config = dict(
    n_head=2,
    head_dim=64,
    vocab_size=2159,
    beta2=0.98,
    weight_decay=0.047,
    lr_head=0.00804,
    batch_tokens=16384,
)
Each number is 128 + 32 x the weight over its row's rms, rounded and kept within 0 to 255. Layers, rows and columns count from 0. Numbers have three digits each. The size before them is the row's rms in percent of the matrix's.

# layer 7 attention value, 128x128, rms 0.101, rows 25-75, columns 0-127
101:142094147078107129104159171142098147148147142095172120136123128146126091156101098135105130124174071122181138134078102158152098147088093172100114121049092118143129147105170126166073140191185056200100140139117146114116138148130118076101195123107135157138149080105106156119082170116104129054112146162144131136117129162133128113227095163135121101170123172119169113168115165106139212123108
094:142137100143113142149126115073146136122095151121050095092131175215116127115135171098110163142111164119132134099101109157177110161212091099103132129132158131118112159136075180150099106177195197132131120137080126151098119118156126183144056143096079098156038133155134116112139131111100131144165087103136099158176108105107109133108134108115088208086113110136133093190116162159137115172096
094:131152165087148151082094118139109150166081164120136156119117145085123091130127187148173171062135088111091158185212146107092099142101132088100148095101159172105071126072113121183096114121091112081120127147183093122137166126111135171196142128144194122138091131096152079130137167213161173131147146147129170125122114090126132142109115142118125106088150174101187134107083078142152082094113
091:126125130139130102140140150124133103183132101178024106123146110180156148136140118100071150143074231215134142118051114131096119133173121131150149146067146155095135134144144177112106129149133116095102115120121136155084125145129128099101094150110063156079169130191136108131167079160132078128139109112114059182144094170145128113084169113119143130122123122070155106126142149182129121131058
099:146152095119127128189158102094100138089110115125099118098197127178118090170098086121096174098137080125187090048053193126158133110171133152137063146113153126109121158136117121112064119173167077122139106215174153116098120120118144107128119128103100086168132138179085089185102141097181108131139121112117100119132182163134123122158164132145126100159098056145146139131099133136135195162130
083:153068129094094120108129170154144136150160163099132147144083162178075064134136147145144158141134170125137136134089140197122112141159153109111147084181115134114089148135160106160087180098111156102109125121097151143125155144159146151196125135140135134090104100106192081160042124121089133062192125114089055152169095123165104101135147101097124113136095144104238100175137111113114145074135
099:108089139154122102160068108185136155116117127114173138122148112104184144198119115163195085122065091122136168136217057119131155126113092127093094163087147125085142110112111122117153115149118043116107193125139131119192152115140143076128088103110189162106128096101096142114138143197180065128105146178167184096137155141121104150140121137118104148097105134103166141123145132141119105189082
093:100147106115133173196132154095143146121161118057106142146092149168117145118100115125109141116125112114203146066087200125155149135140113101123163067162110116124128156129124139187112106133071165098181124113122125127115128121118114156128152118137164090114111199086152161160047076139157170127124067134170089096086130144121118176120041130108184138086104138139081091137103143161159070093187
095:149118116161137097086160108148145097187114146207075111102038114160121122118131103171147130137142144175115116117129117176109079137145114144148151172087086129126097096120131196086188150138107118158068174136130110194123150118126144153135125164116060080140143104153158150117105115082078136131101118132175156195134143129116123092203097092096080092130163150182149156127087142129042144113102
089:089149079099143121135101111130102139176133121152121165125092102135183203111112151156177066142124105122107111140148153131078155100107096065102118150104166179135154174146148056114125097121159121053079136105103153081172146099152067173105101157095137104127082172144171118109154113141125167177033121155143129157167151121108133101124127103143086158103143116118106096103197121207113081141117
086:172167123119124151132154117109096122164122161117126163113085033132126154075164146107128210111150190079140058132105184128108166192117133112139169150093132106116127130120159131086092091120186183149176094136127131138108083109121100159111124178121099094142088155172165128159130120139058098171103121171142075169133184137146147089157129102099146130173115069088077127117113136167118138070147
095:126076109148112142117136107136147151094149073114124190141095140112124197120094107109144176159116174116108103030097104171169173138094076125126146090125114113142118143103112133167147127139124130166136212153078146156129095141158091142121091132133131163136098156109153191124040092049068120123105084143182162077175140139136125142128121116127132171151138126155051131169173153150117091159169
083:111097128164123126144161104158158157033170106122132144157096121105137113116132091170158089172072096140106178108083179154088090073126167087122109094145133130178120096161183044128175139076082083103135129097126160137123147157126149120176099126133107131104219112101116140194133083164123141107156137088048149108136093140148107125146135141163069145127170140120189145147108101100114123107156
092:142119128124123108120131137138076121110119126205213115133126119091113190101153099135164068148168076060099072106117073113088144087076124097146091158076135062141155092141163110110203161130149118144123193107132119110165162126122154083120144113107132160126165082163074161099129111131136131118090130151130198139131200117152128106159065151176106131159164147111180134095127155123115172155150
096:100155122151159115117112068115101095145131087139156151112105100118180222110144137130163090121161141096116087139154087070094140100068066104123158144074149134148171142109129096129172101106167141094090165112125140061165098117146080109103157144123134158161088148124131134087154132152098128156013103195181162135134192120089125119135088128159113120147170149130091072074121141178142126136111
094:132142122144130147147141102111128109101158105158131136138104135133149050140128051086124127142159062174189129112077145148138076130197096127153106140002111114128104096134064119129118127126132092129112121127095165129153123131092131141113109087159149124132179082129084169210104108084187120139134166157085133099144200182134133149219135127134130084117103111169121119090125106098139163126145
085:144122089152136154106119076112100140194132111100062100140121122136162101129115176105101160119135140081110113129121217149134130153129178135138192097148094068157136148139151087158102078177120123181168138120099139132139127138138134155072136089117163056114099138146085122109130160114107143110153093196192032089107124156142129129081153112142142139156122066141052060134145147168136079123158
095:123079114147122155103159112099132137172137172104093022124062123136173063120170173112126140169121136118121118218090131143124132139169169143102114092164093110117161154162156130087156112144124169122138105096104136155122158142121118175126096109146132065096198146152100131106157108140108135125157130155142000145117112159134126124130096114112148114150112106180126124131162127112132164045139
089:162094144080110118068144155153086136177106150138127149150150134146101142143136108157123178097131215116116112200096080161127135153129102099103147106069134131134086163120078147144054167152155111113133166122151156125108084140147118147182163129108118209149101137088136098099101141122069063108111116131115091093192142176150123067089165125128123133170118163079196121122103093123130211142109
105:097099143136135116073188154110123106086133079142058131129100176138115154152137157156139097106163094118119113121121106147115129111105121100148184085133166136169138107144205100177164140115090149099088138085132127099100165131151102138182128102110078169190106186099132114125149113107071181105089080130155142083188110097115105111086046117164102159115165180138114065160079139150189156116165
091:135138129076108129131100139124097126140129125114120173130149101126105195168129130133134141125135143072140079076143078123151218185068115174128132074166100086096160172096135109132088141170166169154177118129128147106171099105163113099071191134114160123163041183170122161073134163103135103122100116165203106137130139170151147137128156127117144131193073067093098105108170135132117131150134
086:148149180166126144134195127139110082155163135098116158128142103159151119114130061152090147125143124171147135146044088126102102127152109129137174152068117153131090086151127166119132176051156146162082136143155142141102085148100105095149087143145054202117162153124157114165088075089040084115116091100085146121128112147120138112117117141155212141113120155145126168149055137122153176104119
092:129170116126149178120134136106123142150120152116112158120041126116137104097156147114158193108090113139132117142081251161120066142128142057129121155114118161119098129117098142167128109140128141089081096140142116148114158109098146161155122132129133060162177160076159124188146076151089178180118103138118095138095123109131141131180012130111130138107160115159078115105109134153130081067142
103:091158121111135137200123188112143122093094144114183094135151130122117125148132130150130092109144052076168178121160203109091113106128144128108066176194115131146153128130158160152132120169125125112128081160138103116111205130129168094124174137104139080143172112096081085155138134174171177134130138091135189131038199114132140106120039163096107124103127111120097141160088160135145112120155
083:133078094099121163122110115105159162072118123097153067147164118065078165118142165076123127145158126075119106072148078179157163136087150165130063072181083060135143125110150104149167095190124128144164161169068130146122197149155136127127162123147172120156093134144089144091076173086147127144173158142159097112126135128176126140127109149110128134162118103168101105127204145084135105125179
079:136167091125154148153083137102126172107089126148134132112130127085212149111141149175137142141108038123116124123142150088104109137129112129143110123065150152142143127095119173177141053208151087073107089133155070124143185125137142086127137166087180112132201158098104092164150091214186174179103166093157152097133140135098131159122102162082089152086125126112107153113120131159145115124106
088:108123116112119109130095218117104143088115118214114178153121081141079176091160069152123123153118191155144124059130097113106151106163100149145159196078103149128130135109141092142147151099173144071150100096116133111088092117149162075101141165119109168062116110118132185120140112102093074108134180062052136154167140167133136134172132131113074153103120149093175128133158146113119107162149
077:113096089175123152131123124163105112088145167096187142131067126128102067048157162188150145096114175044085097131127220183128095118106185097124085133177126133183132123121136084127109109108135130185150139154074133155076169122147149153162159140121080084119181077107171154130143135096104163172153106169117100112078106101135108097159088128088129126158106117127136130119157111092112138163147
082:144127103133124131158086137126157161082105168073186120101063088111072184089147123128200167144064191082119104099180129164155122137114110091110082129124146120154075127107096154124163139141183173095131204143095108129132142102144144155167116154116136115169102058118141130130078102120102152184147165139089141133159217118132132091173048155113092189119147120121127131125118147103113105107131
091:146148128143124117126137090161103091170147131093141116184113060073125135164126116124102135150143130112115134097112139110127124164060124198092161167157086070136144123115169092137168127094141129190204143093149143173158081124105119115098169095157102125131121115148116170105113183079113086095138104196166132121045098128136149125133098109142238089147122131113075089113121128168143093093190
089:101128108132154100155131157139094101132138042203191127166147124119136185127063061126124113126146146102125124123095107112095155045062077113137153136119167121179131124154105117158141145105092117126130179161115176077148176122143131078108143119110131145168099115122110149073094107111123128124096099086124170099137212145121101114103118135200153145110148129078112058124091150131177067173156
095:122127162096129115113098157164121124149129156147143109121134112140071109132116125142136166106080231099106131139161025137147150150061119164098151113177133117131076110100142151130100160111110126105156189130118112153132131123166136109190135150143106164124047104132190113080065172088100097115161152104130181175108080088147105110117147123111158177113146163042179154130099105099115074143135
097:065089140155102102124088156098122168084107109128082166159162094162088138162137115165111103114125111133170146094206154111126165139136130124135172070151142130144181143167155107136160116125112144087172069086194111106124179129161168150115184125096141122081092175119078163141192149167191126144107125108133133108190091169116121104069131133143127127135054149075193132133161097149121182150123
095:104089091188127128166131046165169135119164131071073167115062095134158175137116158111170095147078138124130116086167159154136176150146138091083153142144118114130145105121118075085170099109120095172135181115102130163155107110110102155121058127113148100100123127116141140145112122127075132151102089179223103115084142146109127149178068118121054123132141121190072105129146134162074108151144
071:137129140110143146106187107097104094164159128172059116156114144143160010149123159151107130102153177120100125146089172162161095127147147167155198132146119135131102112132133113162068145121123086189148122089121169153109119147122126125117078118163104110111101117117154123145108223075055114083172158180094072112107068126147121143137128072158136095119186144154128082174104102124140100123150
097:091089107117123110131136145126158121110141173131153101138095122101049104102145090156127058180116136128093163153147137184139119110174142119133055131217077153144130112167077092080166156083090091123115093119080130105091145124131135174128178179166105087131197138132125141117121117075155131144134168088071103161127119100126127121143169098103074140149144092152158173130202093055126164125158
095:117180125147138142080138118104114133161102102149054169125137089136132196109146144122124183130120152161114107107127108101120188149123139111138204170051125111141125140150160155125193127119146146117111138110165113132105097118121151116086096169111094112133101209149067128146160073134062131175080090097152145152142139124110162141058092098167153199118148097104037118133126163191119088155135
097:111142156110140126098143134110090103157139108190135089137112121153092134076136101101113163105157212106101065180121023126105116125117074104157201112109187099099096119150165203127143125159127183134155155130165110122126170119115146084124194068126120170134126139121146160110130077117090140120108102163147158179113119140149116091142085152143134109151179174074173130094048134106111148121114
088:115112143150111125091139123134156121103172089076103143124124153142097149133101088068117056142182065133139117050142135167138109167126109103124154086066129108154150124153141104168175109127149123192106194099114150099144112140108090180126104097126152140147123176098106211132120127062104161097085080177162171068162123118104130149145123138160126106119140138181084077174171140129146171177186
117:079074150097148110135104092117183136089112162093115076146157136074095114215114142133099117110187151072128129204168164160144119076082122085100088080172133164157129116116152142133133080174116074136127156150162147183134203117156154140120206115150148136115094137124097116117147165124118114114074121144173106129158117072144124123135082122119134093119144125153129127130165084107127230160112
122:146186126140121136096141136153099120141146136099151119139160080112131027189144178184124110147179066112132125137111120085161149136166128159185186097162131145103145134160117084121122159069090155173151093082096132111104071134117146132148174099130104174113073110138093115147172150093144115098073111152117123088164080153120158115105091092152171105136103144093124113176117095084209204144127
096:121185183155143163139159125088154112167163100138136139134157133135152068111127121135062169148205125158116079055075131132115090137109110165140164103126122140137168130160131108108118142137122182121147114148152147148067091121133088129099062122134050110153131107060099149197148165074053134122132085157130094128099106173089132133113061152146172103177114146107126116115093141149151119063181
103:133123128180125083143133129111094131132115077141117099114159100183108171158130052203128098103211103069128140108110183145091111089115148119136150098164122107150118165117150116150088120022144110133132119101185140125125154158131142113146177167166067177083103184143131137101122137103065109116100114143130114139155157072141115089104169119140143153124195125085194095132144127167126162063109
111:133116122152141133102125102198112111134126135105168143149138117134131165108161081145167144120148067087092115179160069097070183116052107106087048136102091118121162121129187090134193159148161134144129219106161113130112141123112116135139145175152096161084173149099124116139153099117075126097085141149137215067102148098125112114101162104104163153081148112162127136157168145109149160158185
106:095144070102140117173124101084159134123129111138132125138126110163109068092109130113082167141186083096154066108114161122201080076126164186097071054157119124141142130127125159145046108116090124154140156164124140111152101090137113120075102161105100086138093114144124133112084191115106144142145120151136090138114173170126136119145101159200126155169122073143191064151077126094162182121148
098:118076118104120122135087175171114150100131124069152122136072151119176127078134090171173155209075107116157086152108134154117084078117138079112144134143186091107144123116110115167111162130163138104122144127086137102164164146112116147083083168114186061141124128121141116127060101189089074143190180143152102106152206178109120131155165153151076100104118081167110127140161163164121123114130
102:122116105151129146165093118159155133153131086157070156137094121099074118197096097176125048141105120150087207164173153128098121137142162136130173130141117126183128084122169154091163099079095058215129105095158125140140100164105104171115172088132141157098082142177152093128092137161118143115091164173155129137141106102154107129148152126080102026117118161123159128124132103106077138100140
113:133114111151117137125063137110090156154145116143096190134149138143172147133148180163133068115152203128089128135185146093146097136145136153167186147165097117113122158149100074130144127051136191087129082100118140131165085106159122159133056156134154134144080149123125130112206137180128096157127167088119100131108145114137150109048156107137093119118115086033108131092162084082180130134102
101:187161098057115151154103158115103124145112164127101181127170111084159092153136167118154108108145074122124069170214122096125124132191127111158133138078091143131125168108105105157068160089094152123127126116092144055155058164123139118173135134125140181139067102146114090122211186150168122110135168086135138070147136146126157150120119085120152074105089144148109103082159090097157119113114
110:096124115131131124080136053069133140055126139052149074143106134115116070136097176111119153138128127117154095084144154146144089047095133096146155128173170154138147135127132095137104090152126137132156154146108157200150165138127105135099122107088189135114072063111156162192087147105134128136130090177130072115174171163136108133172035132188119106176101131138101119109094128131144170123122
098:099133141125119103198173185153115153122141117136153163093134128154096135115131103116190155095098106101117142177071122157109156106112132092055184132036194133133122157117188159190118164140130071136060140081163107094100159141136145063161147159132098143105174127080113120124065122141128156086142127073138125140120113130140129122139185147127099140152176156133146084201101123154090159078139